Part of a small language model's weights: width 384, rotary positions.
Each number is 128 + 32 x the weight over its row's rms, rounded and kept within 0 to 255. Layers, rows and columns count from 0. The size above them is the row's rms in percent of the matrix's.

# layer 7 MLP up, 1536x384, rms 0.0711, rows 0-53, columns 128-255
size [ 94  96  96  97 104  89 103 107 124  86 102  96 103 111  98 104 100 114 109  97  87 100 106 103  96 112 102  93  99  94  91  90  97 104 105 113  99 100 103 100 112  99 104 104  92  82  91  93 105  98 106  89  92  99]
[[127 115 118 167 135 101 121  87  82  99 106 147 139 211 154 109 106  72 101 102 135 187 147 112 164  99 171 125 117 114 124 124 120 113 124 151 168 176 119  66 147 131  80 153 171 106 118 128 122 170 116 127 147  95 135 121 102 143 132  84 162 114  76 164 149 126 137 157 114 119 133  65 121  87 125  74  92 209 167 144 164 111 131  64 154  92  71 113 127  90 139 123 162 112 135 155 128 121 103 115 150 122 134  88 171  45 160 164 115 213  93  67  53 199  85 168 112 153  90 140  85 174 112 131 108 159 174 152]
 [145 137 108 150 157 139  86  62 147 115 121 113  92 148 125 152 112 184  71 136 103  53 124 136 114  72 125 162 106 163 112 105 152  51 151 110 115 110 113  85 111 116 118 158 107 131 109  83 113 218 139 161 127 132 131 181 148 163 153 119 120  95 145 138 179 115  83 124  86 148 138 110 115 145  48  76 105 150  69 154 128 150 143 151 114 117  82 132 105 194 171  79 146 137 168 112 116 149 196 119 117 115 139 130 126 166 162 122  90 172 142 120 121 107 114 116 123 107 130 130  48 130 134 125 102 151 190 129]
 [181 128  86 139 116 145 132 173 103 151  95 120 152 175 135 173 136  79  77 136 153 146 122 119 106 126  71 167 111 132 155 149 183 131 143 142 113 118 166 123  89  85 169  91 126 119 152 101  97  85  90 155 148 112  74 124  66 107  95 152 108  99 103 172  86 162 195 108 175 108  94 108 218 137 118 142 133 175  95  68 139 181 110 100  68 111  89 119 126 137 162 126  82 140 184 135 122 111 128 201 132 101 138 164  99 103 150 122 109 168 135 142 109 112  63 131 125  96  85 147 144 114 111  18 130 164 145  89]
 [134 132 148 120 103 104  75 109 120 194 105 112 119 104 207 151 172 116 146  95 139 106  66  95  88 103 165 115 189 109 141 183 137 148 181 175  89 177  83 134 141 151 168 102 141 112 147 108 107 107 161 143 139  82 137 105 113 174 153 102  59  58  91  91 173 191 114 166 186 144 170 133 139 122  92 134 149 111 135 130 123 155 115 164 143 130 136 143 119 188 127 118 110 130 173 111 130 169 147 108 160 156 122  80 121 150 144 168 147  73 128 141 115 207 114 129  79 116  86  80 135  77  61 113 129 118 132  65]
 [168 148 128 171 106  83 134 117  80 129  69 144 154 125 168  76 171  97  83 142 122 113 183 127 150 155 111 125 109 143 158 154 156 134 163 153 136 108 107 147 123 142  53  58  92 139  49 158 119 106 182 129 139 145  97 137 119 138  90 137 100 145 137 177 114 191 133 180 187 136  84 167 142 110  81 147 131 119 179 148  99  90   9  91 106 124 136 149 109 105 129  86 142 109 108 154 128  70 102 125 113 191 168 122 173 119  98 190 125 107 121 154 111 187 127 169 183 125 114 161 121 118 119 111 149 130  54 157]
 [120 116  99 121 156 115 184 150 123 125 116 138 136 130 153 114 147 112 109  78 151  38 140  97 163  80  99 156  66 185 112  86 131 123  89 108  85 171  83 126 168 138 154 144 154 140 161  97 142  41 133 152  91 147  73 116 200 123 145 113 122  88  91 172 107 142 173 126 187 158 120 130 139 164 128 154  94 170 107  87  86  95 171 132  87 158 105 130 147 166 106 137 147 154 153 146 118 122 178 133  98 143 171  94 106 104 113 131  84  76  95 100  67  85  92 171 133 113 119 118 117  42 135 136 143  90  94 183]
 [167 202 116  86  69 144 199 108 141  96 102 121 124 148  80 139 138 142  82 104 160 126 145  91  83  69  80 167 203 115 100 122 158 134 151 143 159 153 109 122 142  88 143  64  50 120 128 176 116 106 150 153 129  87 113 136 114 160 120  97 133 193 179  97 159 148 148 153 133 109  84  93 118 202 163 127  70 128 138 115  95  97 151  98 133 110 105 151 110 186 240 133 159 120 174 114 102 118 159 130 127 166 123 103 102 101  99 113 105 118 137 101 174 145 144  87 109 153  85 125 106 106 153 153 140 192 107 124]
 [146 116 122 130 121 149 123 102  55 148 164 147 109  88 104 129 137 140 109 137 128  53 109 112 101 101 184 142  93 115 140 155 125 113  84 164 107 118  81 174 116 103 135 127 130 187 184 107 127 142 160 113 139 121 154 156 157 176 144 104 135 147 157 133 106 158 116 167 178 156 144 113 169 189  94 127 110 103 157  93 121 131  80 138  93 140 118  93  77 182 109 167 143 146  89 152 125 107 132 120 169 154 131 116 138  42 185 133 122 168 131  77 183 142 123  62 147 140  39 114 126 140 110 112 137 104 138 186]
 [112 141 156  82  84  83 153  58 145 175 172 191 110 138 155 124 152  93 214  77 197  78 111  48 122 157 116 149 150 104 147 109  87 114 136 135  42 164 143 144 126 125  52 130 167 108  78  86  64 164 103 144  89 150 144 107 135 174 122 137 110  46 153 128 113 123 108 108  96  83 139 129 118 157 122 137 106 157 112 114 103 151 104 135 135  61  59 100 113 193  68 146 129 140 126 127 126 122 148  74 107 160 109 111 141 106 129 159  60 158 146 125 126 190 147 207  73 126 123 158  63 134 145  68 158 175 103 117]
 [132 143 123  68 136  67 175  93 168  83  79 105 160 151 130 159 136  82 132  88 145  93 124 153 168 153  76 107 141  98 123 117 159 126  87 127 122 132 115  73 143 115  98 142 195 137 144 118 105 150  64 145 186 116  62 204 174 144 110 106  87 131 106 194  54 120 142 142 150  98 154 176 174 128  59  73 112 130 152  55 111  84 147  95 131  93 108 157  97 229 141 139 113 149 110 119 114 150 161 145 152 101 124 105 141 151 123 161 188 129  88 165 148 102 122 129 144 177  92 156 106 123 151  93 145 129 120 137]
 [ 72 157  91 117 134 125 140  86 124 141 151 153 137  83 101  86 104 125  68 130 106 194  63 132 142 135  85 159 132 158 147 103 114 151  98  94 117 162 162 102  91 140 124 141 110 159 125 173 109 108 172  89 162 129 159 167 105 127  96 170 113 137 151 122 109 193 162 169 155 115 119 175  96 127 168  77  89 141 111 174 164 118 103 135 110 176 134 125 117 145  76 141  99 173 124 125  96 107 130 169  81 132 121 187 107 115 164 103 152 113 109 148 155 123 126 101 125 135 109 158 149 157 138  99  85 100 150 146]
 [138 151  94 158 156 182 156 157 181 107 141 127 127 130 126 166 137  59 147 124 163 126 104 152  82 173 126 146 128 138 232 168 136  97 165  49  78  91  96  87 156  92 122 138 210  95  77  80 107 158 106  92  82 124  71 122 143 121 209 108 136 149 149 133  81 158 115  89 119 104 117 140 148 149 138 149 130 159 107 140  94 134  91  76  79  97 139  89 171  81 179 129 105 125 116 145 159 117 129 178 107 162  86 133 152 132 164 168 128  89  56 127 111 106  65 170 177 127 111 117  68 139 116 114 118 121 127 161]
 [137  96 118  72 148 137 130  91 151 156 151 161  74 111  81 132 129 143 107  99 100 166 132 140 145  53 134  84 121  89 149 141 117 119  89 170 121 117  97 172  42 109 135  99 106 166 152 159  86 209 125 133 185 132 114 133 142 118 182 186 158 176 152 137 125  66 123 136 170 144 111  77  96 156 189 132 134 112 102 128 135 119 138  99 127  88 117 125 122 170 167 152 123 120 130 109 126 168  41 116 155 150  74 109 151 135 159 151  86 108  87  81  89 154 169  93 117 103 140  64  77 157 190  81 121 139 156 115]
 [122 142  93 123 112 134  93 107 106  92 182  96 138 151 105 120 173 153 114 129 151 178 124 130  88 103 180 123 225 101 121 156 152  63 102 164 162 160 179 118 125 102 172 120 119 144 193  99  89 107 116 108  88 120 146 146  76 122 134 100 137  82  76 123 158 109 177 143 114  97  94 141 129 131 143 103  93 117 120 147 137 124  96 111 106 123 137 132 123 190  81 164 100 103 163 178 155 118 107 118 142 148 138  75 126 101 161 140 114 159 135 117 142 198 106  69 104 145 121  90 133 127  59 145 151 126 105  96]
 [144 126 136  81 121 136 134 135 154 109  49 131 148 147 152 115 121 102  74  79 133 142 109 137 146 151 100  87 106  74 139 166 162  78 163 131 102 114 171 137 136  93  97 129  90 111 125  24  97 188 169 133  76 157  81 142 147 110 109 118 145 143 139 156 146 110 106 107 129 119 176 151 139 123 136 135 121 152 135 168 206 128  91 120 117 110 143 150 146 118 186 147  63 178 120 126 126  95 104  52 135  82 129 113 150  86 169 164 114 145 107 117 164 115 116 127 188 111 139  99 123 112 107 158 138 168 138 122]
 [149  97 135 113 126  94 169  96 161 135 154 154 124 230 184 110 111  73  88 186 140  43 150 156 153 130 138 157 121 117 165 135 107 132  91  94 126  84  84  93 145 100 145 104 145  56 152 163 124 172  90 107  87 145 142 125 177 143  98  92 139 112 153 162 129  97 126 107 163 117 142 162 137 146 110  66 100  94  96 110 129 112 108 117 157  78 143 126 139 153 146  92 186  90  80 238  89 160 118 155 150 107  95  91 112 168 105 161 140 103 179 106 127 128 129 118 124  80 111 196 101 159 147 128 196 145  92 127]
 [167 156 136 148  86  86 110  87  89  85 106 160 126 129 152 119 147  94 135 151 130  82 103 135 123 168 144  91 142 144 170 144 144 100 172 198 145 187 118 175 120 179 191 123 138  79 121 144 135 119 164  96 183 108 140 100 152 122 115 104 143  67 100 129 135 145 198 127 118 105 118 128 125 137 108 133 119  90  95 100 121 149 133  70 159 141 128 102  71 122 140  26 157  84 156 107  67 169 155 124 154  62 151 151 185  79 179 148 145 150 173 156 139  92  87 170 106 204  66 141 159 101  42 156  98 119 102  84]
 [212 148 142  64 145 142 179 138 131 159 121 133 102 144 127 118 197 102 171 127 138  76 122 146 120 112  94 106 116 168 128 160 122 127 157 123 123 114  86 102 162  15 136  94 178  86 123 107 116 115 141  99 147  88  88 112 114 101 143 134 102 137 140 178 124 105 106 142 149  96 123 107 180 153 123 127  96 129 146  66 117  76 136 108 156 116 126  98 112 127 148 124 105 145 110 111 118 135  94 132  98 165  73  88 188  99 107 173  90 103 128 100  87 177 113 122 130 157 105 107 130  86 123  90 131 200 120 144]
 [ 69 144 134 150 130 188 127 161 115 127  57 108 118 139 159  86 115 188 132 148 111 136 134 121 103  94 125 135 161 163 145 197 114 127 141 185 176  89 121 127 113 112 117  99 102 126 107 121 133 129 195 131 155 116 112  96 122 153 103 128 169  95 163 135 159 137 151 146 191 122  97 119  66 114 135 107 122 146 138  92 196  87 105 146 115 131  92 163 137  84 156  77  98 105 142 145 126 146 100 158 136 119  94 108 131  79 126 116 132 137 139 113  90 127  90 127 133 148 105  74 126 140 139 180  76 133 128 120]
 [145 136 139 156 168 113 118 108 145 117 182 131  76 145 163 165 115 148 170 128 125  61 144 107 146 167 137 181 183 142 116 123 149 121 153 174  75 175 176 140 124 181 138 164 132  91 126  83 104 193 128 125 160  78 116 133 158 130 163 145  90 107 107 135 124  73  84 118 174 120  85  66 131 103  76 112 137 171 173  87 107 104 141  65 123  77 131 120 122 125 131 100 142 129 143 107 131  93 108  88 189 120  69 144 149 106 146 183 129 126 129 113  91 130 111 163 164 187  84  91 120  65 127 101 121 166 135  61]
 [140 130 133 172 155 100 137 123  53 147 167  59 112 106 131 143 131 153 107 150 134 135 196 194 122  94 144 129 115  90 131 126 119 136 170 147  80 174 203 169 158 176 144 104 173 155 145 138 119 116 118  94 119 156 122 104 108 127  88 135 123 102  64 118 146 162 118 109 143 122 111 199 112 101  89 148  60 139 130 132 145 141 140  66 154 194  53 128 114 147  97 101 199 105  97 112  86 136 114 116  92 111  78 142 112 157 149 197  62 117 139 108  84  92 160 129 145 105  81  98 210  88  76  61 112 128 151 158]
 [137 177  72 103 142 117 119 119 133 109  94 123 136 153 149 101 100 116 103  98 156 191 124  61 124 172 113 162 118  76 130 114 100 166 173 127 131 104 124 134 116  90 101 103  96 150 159 124 104 135 169 115 170 124 131 152 146 134 100 174 141  80 113  87 138 137 140 104 166 141 127  84 155 166 105 124 103 126 124 182 171 123  45  72  90  84 121 134 133 138 194 116 204  97 132 133 130  91 110 149 152 139 105 101 111 121  63  81 154  76 134  87 105 103  21 145  90 117  99 161  97 159  15 127 154 113 150 146]
 [147 154 153 148 124 121  99  67 147 137 109 159  48 168 109 152 119  99 138  69  60 138  80 113 194 170 136 131 119 120 169  76 155  78 123 144 158 174  82 226  99 126  98 123 158 145 124 162 144  54 122 122 147  97 121 107  85 185 104 120 157 121 165 140 111 128 113 204 160 134 157 115 102 152  90 147  97 101 100  67 173 129 117 142 116 154 106 162 146 126 108 127 115 123 106 120 115 180  86 166 130 149 118  83 182  60 151 182 118 107 152  67 104 174 124 154 149 138 145 130 120 177  96 155 129 167 116  97]
 [163 153 134 190 141 157 181  56 147 116 166 128  52 150 147 179 175  95  71 134 133 139 136 105 154 149 134 144  87  84 117 139  79 136  88 164 131 156 110  68  77 138  93 107  87 151 151 152  41 143 200  85 144 139 159 105 104 109 101 109 195 134 155 142 118 125 161 141 118 172 140 107 108 128 116 137  53 112 118  67 132  83 168 137 178  14 112 133 108 142 143 110 130  55  78 133 120 162 116 156  68 145  92 131  86  79 145 110 133  84 185 106 162 104 158 141 140  88 174 128 135 133 146  70  90 178 144 164]
 [125 110  61 120 100 189 137 125 140 168 148 119 148 128 182 140 138 109  63 177 122 122 127 142  72 126 102 137 189  77 109 174 136 141 222 122 147 134 118  96 196 105  61 130  78 127 140 155 142 157 147  76  92 124  84 104 150 127  92 171  81 102 151 162 125  79 186 168 107 128 140 181 180  98  95  86 161 165 138 153 119 142 107 134 119 140 182 105  93 130 168  19 177 167  80 156  80 108 105 162 114 116 146  64 138 102 104 130 175 144  76 141 155 168 121  88  89 117 164 136 111 126 165  82 124 130 105 127]
 [125 138 135  75 130 114  84  94 126  90  93 102 136 162 137 152 139 172 123 131 151 108 150  61  89 198  73 139 116  65 148 109 121 123 108  96  73 105 215 103 178 113 119 158 119 180 101 147 140 162 118 174 121  67 167 153 168 123 133 132 119 162 171 176  86 137  75 122  93  72  98 126 101 188 116 136  77 127 146 121 101  68 138 145 117  83  87 146 123  80 137  79 135  66 105 156 164 111 136 187 106 179 119 122 117 118 116 150 122 167 194  95  92 131 128 194 160 170 167  68 110 132 147  74 136 188  95  87]
 [154 147  77 144 180 177 146  63  78 188 112 119  88 104 174 126 145 125 150 130 147 150 135 120  84  93 166 149 184  73 146  93 114 148 138 157 130 144 133 133 100  67 153 116 114 145 170 150 135 107 174 162 101 125 153 136 180 168 111 135 104  84  95 118 180 205 108 132 164 145 123  62  90 143 189 115  88 156  67 172  81 137  61 122  97 107 101 104 136 102  83 121 133 129 112 135 190 106 147 119 114 157 142 130 144 131 139 142  74 136 144  80 154 132 121 151  90  89 140 129 154 107 163  94 115  63 116 131]
 [ 73 136 160 100 118  80 132 145  85 130 104 133 122 134 129 121 131 146  28 164 136 124 130 129  89 164  37 138 107 122 115 181 163 130 163  82 125 176 153  80 154 197  81 193 181 113 135 137 151 166 119 121 117 134  91 129 124 131  82  62 129 140 125 155 107 150 161 179 152 134 155 169 125 141  65  74 126 151 150 115 118  96 162 115 135 127 178 135 123 156 134  94 125 106 129 126  96 122 158 171 116 124 149 143 114 161 108 161 128 161 147 110 122 140 166 129 138  83 142  86 116 137 122  74 156 125 122  75]
 [123 124 168 181 111 115  98 113 113 151  41 125 120 187  77  93 108 125 128 133 128 128 121  95 179 102 176 142 158 164 120 155 134 146 131 148 136 228 100 198 112 103 188 160 109  97 100  99 111  98 165 110 134  82  99 145 131 192 151 130 139  62 195 116 159 140 111 153 161  95 137 184  76 110 118 104  69 133  87 169  85 120 129 133  63 114 141 122 113 184  75 111 123 126 144 146  87 141 150 122 122 136 100 111  98 127 171 113 121  97 208  88  80 136  94 142  87 122  46 102 106 134 160  93 113 144 157  92]
 [122 150 102 120 150 106  90  99 139 138 151 170 153 104 158 160  99  92 142 103  86 136 125  72  93 125 159 102 114 142  98  59  61 116 140 152  81 148 147 155 150 112 116 110 121 192 134 150 106  98 205  90 175 124 112 154  63 171  85 127 113 165 146 188 125 171  57 180 141 133 124 163  80 124 118 109  84  88 147 138 142 138  22 113 143 138 123 134  96 114 140 141 126 106 135 150 161 118 108  75 158 196 108 143 124 115 146 116 109 113 130 139 153 164 119 174  94 138  72 129  89 120  92 151 105 142 170 144]
 [134 162 150 169 179 104 137 174  81 186 159 123 117 126  64 129 139  88 156 105 148 126 106 133 115 167 167 123 125 124 191 132 105 142 172 124 151 152 105 141 119  74 146  77 201 179 106 130 107 118 116 116  92 111  75  42  89 109 119 147  73 105 102 116  71 146 159 196 157  99 108  44 117 150 115 122 136  90 117  77 125 159  77 117 126 189 120 114 154 115 158 135 181 126  96 162  86 137 129 156  85 187 177 156 129 100 205 126 113 150 139 116  72  88  97 161 155 167 100 147 100 149  94 125 117 145  88 125]
 [104 139  91 114 138 196 162  68 180 168 129 103 116 113 114  92  92 152 132 151 119 113 132 145 117 103 102 126 140  69 213 145 121 148 150 179 128 196  80 138 156 121  92 102  94 152 192 133 113 130 133 135 109  80  87 159 127 169  87 104 145 111 177 118 150 142 194 154 149 147 120  92  67 137 132  82 138 130 129 106  93 152 144 137 149 125 113  77  99 164  85 108 143 126 135 127 108 159 203 125 112 143  83 147  92 104 102  63  84 110 152  74  88 157 155 148 111 134  83  62 147 148 162  90 134 185 126  88]
 [198 138 116 136 104 163 124 130  95 121 122  83 125 103 103 126 141 156 127 114 133  77 120  53 146 150 151  98 139 125 150 140 128  83  99 136 183 207 172 114  66 145 125 109  91 127 157 151 144 198 114 112 147 127 159 154 152 131 136  98 130 149  88 105 130 141 175 156 149 147 132  82 141  83 122 143 154 101 125 115 119  45 101 121 120 123 134 115 135 111  74 142 153 129 140 122 111 148 163 104 133 107 100 149 138  95 121 104 134 130 116 106 136  87 163 164 152 121 113  91  77 156 144 112  99  98  71  74]
 [133 128 139 157 164 112 165  64 137 107  82 173  52 185 106 101 104 111  89 124  72 131 116 154 154  93 113 116 192  97 128 123 119 166 144 150 125 183 113 152 108 168 147 128  77 146 157 160 148 100 183 120  92 109 119  59  88 138  61 173 141 103  82 153 140 126  78  89 142  96 214 114 133  93  74  84  76 167  82 127 153 137 165 115 145  82 109  76 143 144 111  67 121 112 116 136  92 180 118  84 132 120 131 118 178 136 116 117 123 131 146  88  81 168 141 131 106  83 107 142 146 131 155 150 143 129 158  98]
 [195 122 168 110 175  78 121 137 166 120 132 146  97 157 130 158 114 108 158  93 147 155 136 157 137 191 142 181 123  72 101 164 157 180 112 121 105 121 113 134 170 152 148 110 133 125 147 125  71 122 132  77 126 121  85  87 120 126 143 101 117 119  81 130 132 117 177 109 169 120  95 111 157 133 133 130 111 120 128  52 125 120  89 141 111 113 142 121 119 168  73 177 112 101 145 186 115 115 204  78 145 132 152 151 186  96 165 185 116 102  84 134 181 125 117 130  87 147 107  98 119  79  67 113 156 152 122  74]
 [122 169 112 110 112 111  67 134 104 125 139 131 145 146  79  92  84 135  80 106 146  94  63  84 122 141 147  92 123 100 152 144 114 140 111 184 143 200 143 135  85 163 156 150 159 169 134 147 115 152 124  77 195 107 119 123 169 164 100 147 152 174 110 113  88 197 179 144 149 109 167 107 125 178 162 105 112 134 133 141 102 151  92  90 153 108  96 140 123  99 138 155 181 130 115 123 149 158 122 138 162 186  94 130  82 156 132  99 154 113 142 100  77 138  69  85 118 103  74 153 180 120 115 101 140 118 184 133]
 [155 179 104 102 126 130 201 122 158 125  88 145  96 131  78 182 118  44 119  67 134 145 117  69 191 102 151 181 111 134 133 148 161  90 123 153  76 155 199  90 176 106 134 146 107 150 115 108 145 125 114 115  86 156 166  69 103 101 107 184 101 112 190 145  71  67 133  87 107  51 148 139 158 138  68 160 195 185 156 136 121 135 124 114 169 125  93 115  86 137 187 121 153 119 122 108 138 143 143 125 165 161 140 122 178 140 204 178 111 158 215  92  98 117 156 137  76 120 108 172 124 159 116  74 159 166 123 129]
 [225 124 113 143 164 115  87 112  81  64  88 153 132 198 100 159 173  70 178  52 127 140  95 118 150 145 118 186 129 127 110 107  98  62 154 131 124 201 146 138 159  94 121 150 134 129 120 101 143 139 174 103 144 131 109  71 164 112 110 106 169  90  86 145  74 161 131 124 146 126  98 166 183 112 110 133  91 154  94 120 198 141  93 118 110 162  97  72 151 145  87  75 135  78 184 134  78 151 133 122 184 135 191 107 185  94 177 173 170 199 119 109 150 120  61 191 143 138  89 132 150 132  82 108 112 199 115 157]
 [ 66 131 115 177  77 202  99 131 105 138  82 161 137 144 101  96  80 159 109 138 139 142 132  90 135  83  69 106 133 106 143 165 111 133  47 163 191 122  87 174  28 139 160 100  95 123 175 112  80  96 180 115  99 119 175 135 169 180 119 168 202 129 217 129  82 115 154 133 120 155 134 120 126 165  84  93 155  98 113 115 143 109  90 112 149 126 175 124 142 119 156 123 183 141 112 163 131 115 140 135  43 167 135 140  42 129 104 120 167 196 159  68 148 161 109 150  65 138 126 179 140 168  98  92 130  73 122 116]
 [126 122  77 155 129 151 140  70 147 122  93 128 105 141 149 157 105  94 120 145 130 161 133 139  93 125 167 169 192  86 154 119 104 131 189 121 134 127  68 150 119 100 151 154 127 153 152 169  74  99 154  90 106  70 182 183 161 144 166 149 144 164 131 110  56  80 127 134 161 162 162 107 105 157 169 104  93  81 153  99  82  93  97 116 164  90 145 160  34 169 147 164  96  77  96 158 184  98  78 163 113 147 103 139 131 107 117 130 127  91 158 146 132 176 112 140  68 118 195 137 168 194 129 128 133 173  99 127]
 [189 153 142 127 124 121 155 115 144  98  98 170  95 113 142  79  88 125 139 163 166 104 141  76  97  84 107 105 168 111 147 118 100 101  65 190  81 157 124  90 139 130 150 108 126 157 120 164 132 141 136 102 171 116 103 145  83 171  93  92 155 128 127 174 143 121 131 174 179 168 127 101 102 128 117 118  93  69 156 127 127  80 159  24 170 114 158 142 122 133 135  52 183 147  94 142 118 178 128 175 183 175  88  79 122 154 132 129  73 134 129 142 162 128 183 151 111  72 128 121 116 216 114 105 158 144  98 111]
 [ 83 142 192 117 182 157 118  85 100 168 153  59 146 123 104 175 128 116 106 142  96  88 101 162 108 120  77  88  94 119 102 163 125  96 154 163 105 181 145 129 124  89 122 151 113 160  87 158 131 143 153 163 176  77 109 180 198 138 144 169 114 122 140 166  91 129 135 122 154 145 143 158  98 111 173 136 173  84 165  72 156 118 127 122  67 145 152 140 141 144 135 142 113 133 119 135  99 117  98 177 189  91 166 118  99 182 173 108  95 149 169  98  82  79 129 119 186  94 109 139 107 112 124 103  98 132 153 111]
 [170 113  81  94  81 170 158  99 138 190 161 115 114 105 175 121 163  64 158  78 135  93  91  31  86 182 146 162 129  98 161 114 160 133  64 159 160 174 106 167 100 118 103  84  76  96 159 116 150 154 157  97 176 141 133  96 125 170 140  66 159 180 198 180 152 124 169 138 147 110 131 145 152 206 119  69 154  85 130 109 139 162 163  97 139 112 105 138 133 146 159  82 167 117  65 145 109 133 123 112 123 146 150 130 103 143 167 117  97 167 111  79 105 112 120 103 137  95  88  79 154 125 150 130 110 123 135 142]
 [168 105 141 119 203 127 117  91 117 144  92 138 160 148 156 146 134  90 102 150 171 152 151  92 148 155 105 166 148  59  99 109 103 194 127 118  98 140 112 161 182  83 116 109 151 116  74 107  62 116 152 112  58 155 100 181 132 110 102 128 138 149 162  71 126 108  91 182 131 166 165  90  98 157 148 163  99 154 197 107 122 133 104 103 159 110 167 154  87 118 144 134 200 123 185 134 146 180 168 141 172 160 122 118 155  74 128 166 106 148  93 112 117 144 166 197 102 157  87 144 158 177 103  72 151 133 120 152]
 [201 153  83 107 140 123 163 112  85 118 126 148 113 142 158 184 179 147  87 126 110 120 113 155 113 150  88 140 141 160 180 110 146 121  90 102 136 170 102 111 146 122 146 137 123 113 115 130 140 124 128  98  93 145 157 153 162  98 114 165  91 150 161 161 160 155 131 112 107 100 127  79 199 117 131  37  89 131 144 183 122 146 154 113 155 124 139  77 112 139 168 179 154 144 157 134 122 133 107 116 132 117 121 138  89 133 126  84  97 140 112 155 166 145 128 158  99 138 177 176  92 128 149  76  80 155 126 199]
 [ 93 183  95 103  95 169 141 123 118 179 182 114 146 150 109 157 153 125 150 197 121 103 127 119  67 170 115 161 129 131 177 148 145 135 161 179 122 146 122 162 144  92 151  92  89 188 212 116  69 122 189 105 124 125  93 153 156 141 131 170 136 102 110 128 151 161 230 168 168 161  86 159 130 142 115  94 161 136  91 101 146 146 106 127 126  99 132 147  68 127 127 114 127 131 102 135 139 108 188 108 156 146  94 170 124 109 110  82  79  85 127  84 144 155 167 151 147  94  34 134 179 110  91  88 117 136 116 105]
 [172 129 124 125 126 135 135 128  68 162 172 139 122 118 179  84 166 137 115 107 103 113 115  26 153 127  93 143 109 123 130  75 160  36 127 207 146 165 189  36  96 147 105 111 135 167 145 117 132 169  82 138 140 121 108 115 132 123 136 101 175 174  94 168 106 163 112 125  92  91 168 122 118 146 111 160 135 162 148 149 149  67 124 142 100  73 131  88 146 173 170 113 131  97 121 120  93 152 127 160 164 162 141 122 198  99 139 133 106  99 124 140 118 162  89 206 100 113 160 111 108 136 111 118  80  94 114 112]
 [186 132 125 116 130 119 171 128 160 139 148  90 118 130  65 139 107 108 176 110 163 120 128  87 144 144 109  83 115 111 167 124 133 130  85 148  91 139 174  86 148 131 104 162 146 130 110 114 125 139 183  88 161 126 172 164 128 175  62  75 109 116 156 183 152 148  51 174 133 119 103 182 116 122  71  50 133 104 129 148 132 164 161  86 167 116 111 124 139 191 152  90 146  73 176 115 140 119 145  35 120 146 130 158 134 155 138 100 116 178 137  95 123 142 104 115 103 121 110 104 127 106  60 131 148 154 184 176]
 [122 133 140  73 132 150 120 127 125  83  83  87 188 141 125  96 133 171 147 102  88 145 121 133 127 123 149 133 169 136 124 102  80 100 101 130 113 137 185 189 141 115 168 156 157 121 159  48 103 166 162 101  87  71 128 154 136 153 137 182 114 149 156 131  40 131 119 102 129 106 118 105 126 134 163 148  99 126 179  53 137 105 145  88 109 111 143  92  66 151 120 100 162 138 133 133 139 147  68 148  96 141 135   7 106  80  61 135  70 177  94  81 125 113 174 126  95 132 127 142 134 177 132  82 127 133 105  88]
 [107 184 102 133 120 170 113 106 113 109 162 115 153 110 126 111 144 153 105  95 170  82 141 123  93 118 102 146 186 162 113 101 117   9 199 124 120 137 181 149 101 179  71  89  83 118 204 128 170 149 106  94 165  88 134 127 162 119 133 178 141  92  80 135 120 119 159 110 124 187 110  90 113 140 135 115 136 108 153 133 135  72  61 135 106 139 136 168  68 140 138 147 126 115  62 141 133  95 173  97 181 188 130 140  90  91 133 122 117  91 130 202 105 141 175 214  94 152 139 127  78 121  47  67 169 182 163  97]
 [159 107 156 155 121  81 125 115  93 119 134 213  89 173 188 149 171  80 138 149 161 140 109 102  66 145 138 169  55 112 203 170 128 109 172 133  94 146 102 120  91 150 158  99 191 137  90 131  76 158 149 139 133 126 122 105 123 106 121 115 149  65  97 113 123 134 135  67 139  97 158 144 184 213  66 137 146 152 149 105 163 147 160 144 102 142  86 100 157 108 145 112 149 129 141 146 142 191  76 137  95 116 120 161 135 107 135 158  73 114 180  88 111 129 152 175  73 116 182  93 118  68  95  78 108 136 135 112]
 [137 150 135 130 124 119  92 124 166 143  85 106 174 160 130 119 155 122 154  78 130 115 145 179 146 121  97 145 135 119 131 135 138 161 173  74 125 120 151  78 125 130 103  79 200  84  88 179 122 137 153 147 143 137  88 102 127 109 105 167 146  85 119 112 138 135 159  67 164  84 161 170 193  90  60 120 128  98 117 103 109 110 129 134 168  85 138 132 134 161 154 102 127 157 120 146 119 152 134 159 193 120 151 108 132 186 154 183 205 129  82 100  82 139  88 165 135 175 128 117 101 164 148 107 120  98  60 113]
 [119 130 148 110 109 129 139 191  97 124 131  93  72 159  66 159 133 118  90 113 196 149 179 162 134 155  84 147  87 156 116 138 105  78 118 100 107 181 104 114 104 138 100  79 151 164 138 186  91 163  86 147 176 139 118 151 111 106  72  84 118 163 154 116  92 126 141 173 154 125 140 121 168 196  88 127 109 119 162  81 117 148 118 103 137  82  67  85 118 133 200 124 125 118 152 130 144 114 185 107 158 109 140 108 107 141 177 113 177 156 170  67  92 137 168 133 148 145 111 108  77 125 143  76  91 167 144 183]
 [130  96 100 141 136 108 125 133 153 103 124 127 105 170 126 109 128 107 120 106 160  69  87  72 108  95 129 176  93 144 193 152  74 187 112 184 113  99 144  76 175 112 124 150  99 122 103 110 162 127 133 140 113 116  83  77 142 197 141  96 161 104 165 136 117 162  74 104 114 162  61 108 101 186 141  99 146 125 142 116 126 122  79  85 141 103  94 148 102 148 188 133 164  76 171 135 117 123 108 144 124 183  65 151 178 139 173 135  77 186 148 106 130 167 185  78  66 179  82 111 111 173  52 144 164 143 132 130]]